{
  "n_layer": 15,
  "d_model": 256,
  "head_dim": 32,
  "d_mlp": 704,
  "norm_place": "pre",
  "norm_eps": 1e-06,
  "rope_base": 10000.0,
  "rope_fraction": 1.0,
  "attn_scale": 0.177,
  "lr_mult_up": 1.0,
  "warmup_steps": 200,
  "decay_fraction": 0.766,
  "final_lr_fraction": 0.0,
  "steps": 11126,
  "dataset": "wikipedia_en"
}
Each number is 500 + 50 x the weight over its row's rms, rounded and kept within 0 to 999. Layers, rows and columns count from 0. Numbers have three digits each. The size before them is the row's rms in percent of the matrix's.

# layer 9 MLP up, 704x256, rms 0.0861, rows 642-703, columns 64-127
077:544516528353501410490514513578530417540493453500463507523511481511438453535451529547511516531522488425490463439524470460482424542493512571466473496587375576457500504532492465432514556515520463
103:513581476444491526476460576439501430565460505555434511504486442490516556427498546463585559518498544658451410439376537493443462448460500469478445596483534432553594394498470386500561439484521502
104:501444416573509465546540420452479506556589545427559535469650582483464518394503517478421474467471509601425474489456496474461557379518471618453580465528418474456506549391587509480505483538449487
105:462431567602620545516527519510466563419476598595432508424501433520559435551532412508463448507562445547508480483544389481570556493589481453427489451474511582477553457504493465460567526475534503
108:495542439574527421494536405510495506427650466530472493515484513493487447553428533508533486467468558570457468427489494496563420410493493465549539592481368462453533473572497458504496556523596557
101:414421539445522547491480553540563577542550494481496556464509414545399511467515465532444596445509541446453555558585432531549559481530421565478485391523596472486488515559437449460427522581548512
094:453475536438574404498462524472440533486461532507514538517486433477566533506530472474521496472414481519468441463595505482461590497527584484546480502520535512470566571524405494536487487663532515
093:426554523551521471537464465360483516495568470500531595547482559530460583458472491557497521629600573496444468505456454499484488546463529539447450547477516451437518502501436457432497423553524463
108:488491519517474515379556413521519586508453421463512462570391590476523447487455436503468514492578495478494478461429510377547490490474504497434466606427482458595552387461536491487589466505478534
092:399528532440420661496458495482511506552550567437498547489492524550533523505453557449511504485398569488482430443485510406555480537589532541614524473485462496482534507443550480565478528453493392
078:491607483550498491403467522541476548534505490469524618544435497431530561637491528530508519516519558486535466562526528488538474389628498536512510462481473662500537451463488482557429521595491600
100:514509554383462554499533484527492562427459443463475436484429413610401604517466481464483566532486463490416537544508464474419483489481520526550450567426472500438478513565523549445561499399526532
097:510543440421550519522533522535572453552599487577508537481445402505382598451516463499414492518480543509449464549524517462542459470487537597467523496609493489565480511502621508486494449473446605
097:497509503509593513527417535465480537543541456533519480572501599539486641558409440489527467469470494495422507621474515490493517551515506479537438474510525494495462510457499475572445479528562510
101:483446518539491433526563531484425613530455518543521513515475522472531546500523419572505487466479440561445486460417471393430536493555611478530453475532618547524555499534517468485490469514511526
107:593572441424539555555518528429481412565557428413519577510489573438441458488536557395484550514493500478518564486505469458620474475601550482488521454501549443580446541549490561432547518507473582
093:533436485520589461487542505495421591513612619503514424441449545354501467551504517543463532595511447529542549481492575538501553500518536489530407501501425361634457580487522516550456493476541489
100:483582540553442494568350579531469459489516511532438440510485454476468535558464506470455457506440458571477460561352537481484548492493493502465516445434552493477411560539549513523513406410513507
112:518495578525608478503408559550472548477519533465501511576534587468532588474505459522551544468545445485612522572529483550415482517462494537444479529439513493466372492455488546519484565498474621
091:447543516549491462580457401534505485485484475500438530522400592415525429444408574433505512523518444491464516514479486536549523478561590524445509488534567404533512517423516440500480420501515552
099:385519476529426620487482587539575422583521459461517427492464496574438590503547488578403525571469543479541548514437443492543514508506439493486505527436534512480467474491563507529441553458616558
096:486463489460520546437489512508506489540528507486563378533588520402479480522455391425569539483464453467553486608521569477489430475462494422494581558497458521427502543474593584568530518422547568
099:465469508494468548566527413487531493441528461504498542514533563470466431474575462530530462429507444511551390549475490448494541505501501556528569466498520518527506542600465459539476460554481465
098:517489508482502574453612546479443512395505580602463554512405472567509507429546523486477470495448457539512486527473535416635466469472449518557464426462455417500501516523541521489495457585521556
104:534519490429511558407393486457417457387478581520495464507493513441495537515529506484514475534471530570505515481460516470530466475555489494519523560487570486612502450537473485392506465477420495
094:473485565507489534538560475495423457524461566442519484446526497498650529585401462534468569517660443550470546499435468579517458551535563453461584632551533437474611529487515494550587493468537489
103:391491556393368569544501528496446458564480412487518562502465490514539562551586473521449572418465566479442556469448463445536500483476490485567433565588496498566434485444477476514495528402554484
109:515419474480537546462344449537438502503542467452570409485502661550532547528520532491557489515445506553426486428478496510515509504473445473507520505437532590420482459495556615426544558477435379
098:507530534426526539530477560491501409583525531571500485473435529649430444472475472440575477466535542518574466381559515587520413513507466426415508552468494447590498615551481606467528507566559511
103:461471534538520546582497511541485458552421504607444570537461528452483509617603509493462518434450606453574480581450404542547529501469529545460444430440469473507461556408583550559552512463505526
097:424424450554637529559466490525530496564523458511498560554528485550494539538518511488491455514494438600551446546433584533500425573444497454567525497476529533512518465620426563538515542508665559
112:485471495562447418484494425547484503479460484520400463490538507491460479442493493518500438462551492457596458442522459501488470451559436496534578492518499639384642556533541570505505572502492586
109:485488471561465532544519488517468499401520536534514505452462453443562574477457534514509481494536563470480511540548487522491531570411526563493487497447492506428459484532559580460566513554559651
100:534577554465436484566426550456530558617491509483450553524443529543459502535526526534487482546480468538480558426511437509511504433581546485517446434484513461564512525476492514535517456415564549
107:582463491451524565498585548509555516545475498533593472442421475528409452496542514514533509524448461545523563547531509375438434469507474618457570527425469546522564493449489567471438455605491455
101:486520501539520506467491533503519390509492514501422579502505594491438463612449517561568446511473491489417454459571602474521416464521470555343563558474444478538442448456526531467519507489560489
104:547519429562477516409500439529593563512555500514455463596465603491524516483502438504577458495447548595542548486662499527411472548507533547435509417576540562538457469446531571536456518539460478
096:463528479474502463512539526498529458508589574521503443536517517492577416514529491564471495618562536508464558572532478470497474532624550554507461480498510512530554479535558495407436491574603512
093:502467443396581486544458662452429526447538476509437557513589472540463432450445428515554426520415541453473514441435550505592502470364585480496453415389512579488479493549478611485469476552475436
112:519508579501450503554597575529611553557464449472405482550442525483569551561452476600496487519529486483465472531480462454461517532505519469515457476506491502473478424573453522556545591463540537
105:470504485500392455470540465471583470490455386519523404433461471462638548527532477429478513501557568511462548471451594456561557508427551557443524510459490437627513469472487485567568471526550549
118:495503462604442517559505557445543438557496425472430536512586505468491587526560528455389627548498558509477552555568536498550533452531459512411398517463548406463396477549442512486465459473569541
097:550472412479472467568573492494414492435486414474523579471576517501509523518518546432505546428470468511468535444537446510508558543533459520557545489466528471436550529476523519444471519527427358
109:474601575498543538515425533511533595555570504585442538448453488493462406428492436457509438564465424452586589496497466480488497479578505525505495494459506478445429553457445506404520529475462422
091:499531436576521442424542523526579470458487545431422604473505510547577522484472513497516521495532579505409392426529449465517542490465567555523541550541534514503497487428560481484496546482466345
116:522481541511558502502446580516517500453516478464482517513529497495578488454544430464481478447462461517545519469503484501537438444567614533451483493425495446514597532540471578521570538552619517
104:558539579363479584547625459587523539553442514420507475492473570517534486486505496581560539380459490525507563562530504434519479608483512488560521491475564444444524544508519533484357511489506501
097:526598546617405556485473451435562494457499488556492548471534498554550421622473477402389499510503508457485430384577463527491602437554527479534515505489455535452552480450578531588458495505399466
110:435448471470537469524542558484507427503494457448484516532515529553520496554512540341404441515493542443554480517476525382502460531470539493499487461463508556449411485578398433487531511601491567
105:565569461435512588559484473473565385566457582470476488496556524480450530507469488430513583496493479455422530389518500449558420501456428489537489596475636509518520504431508428481394600467462546
099:437423499484440504425590442463501581409532502535452508497562457450530481410469415507562488393457510492519482508495547429478563448485536487444527524579510485608469496565529523488436519517499430
107:579496409561514489449455496442509519496478582513504526549525473506472432577483557524491475457457460481477456480616440449528532552505551454550556645470433462561521393461513450540571514513415430
107:437551477439470531511465522543543495451508444507443496403495423523396539517482457434530468517488540571398487509565522506489501541479546420428555534473400466642409483528463438622589572445536398
102:515440503578463472594471527539521487484569467433500513429512525467530457456535482457500402437511463504479518514507498488491426489430502455596502519415516433549483515474589550467526484548425406
096:476506519482522417466523470522555554441548536504522499499458439494453502552453515439554574529492572399590422440476626464465554550577469500467505523412442545466475503569407560492541584513520545
113:462552431443543571448455473445498479478533518449587606493521494503471490530475595588494583554452385470476479398463496537482438494573452506512501507482420479529489474541455487479484520450428440
101:530484450578556529453504434557501452511586510470539490539486554418571493510574542418462545485527529465489466444541512488499552437496463514484505438519538535486578516446569553542580498561481482
085:553536522451491545442514448553465476493498511534469453520406458427500482476480505529513516476505541519463468527566467436522490450384542547456472468491398431426396504452597505401468576460475515
086:421606486552476440605427485537503520453484461528467420528491541522546532552582558460566506470488494470550462519523487417493486491537466500586535530577527509475482585529527446542516499563497441
106:545485460668469460539518351494420436573474463525471540402515552482521469430477481454504422512517477515505433492430440450538544499500449536527567499436511557561436484617459511411505502445438503
095:510563549538576479494510456539471531453489619503547538539517504491521526500488541531405596545481550468527542564503474500457511473555549513524529355505542378482571565531437448545398578546515470
103:530508552509472478402472528501508405431499495478568531533457491427460513506419448484503489441522503499475411483464474447517418464426425491485413497436575522506499596585439404486526483424465456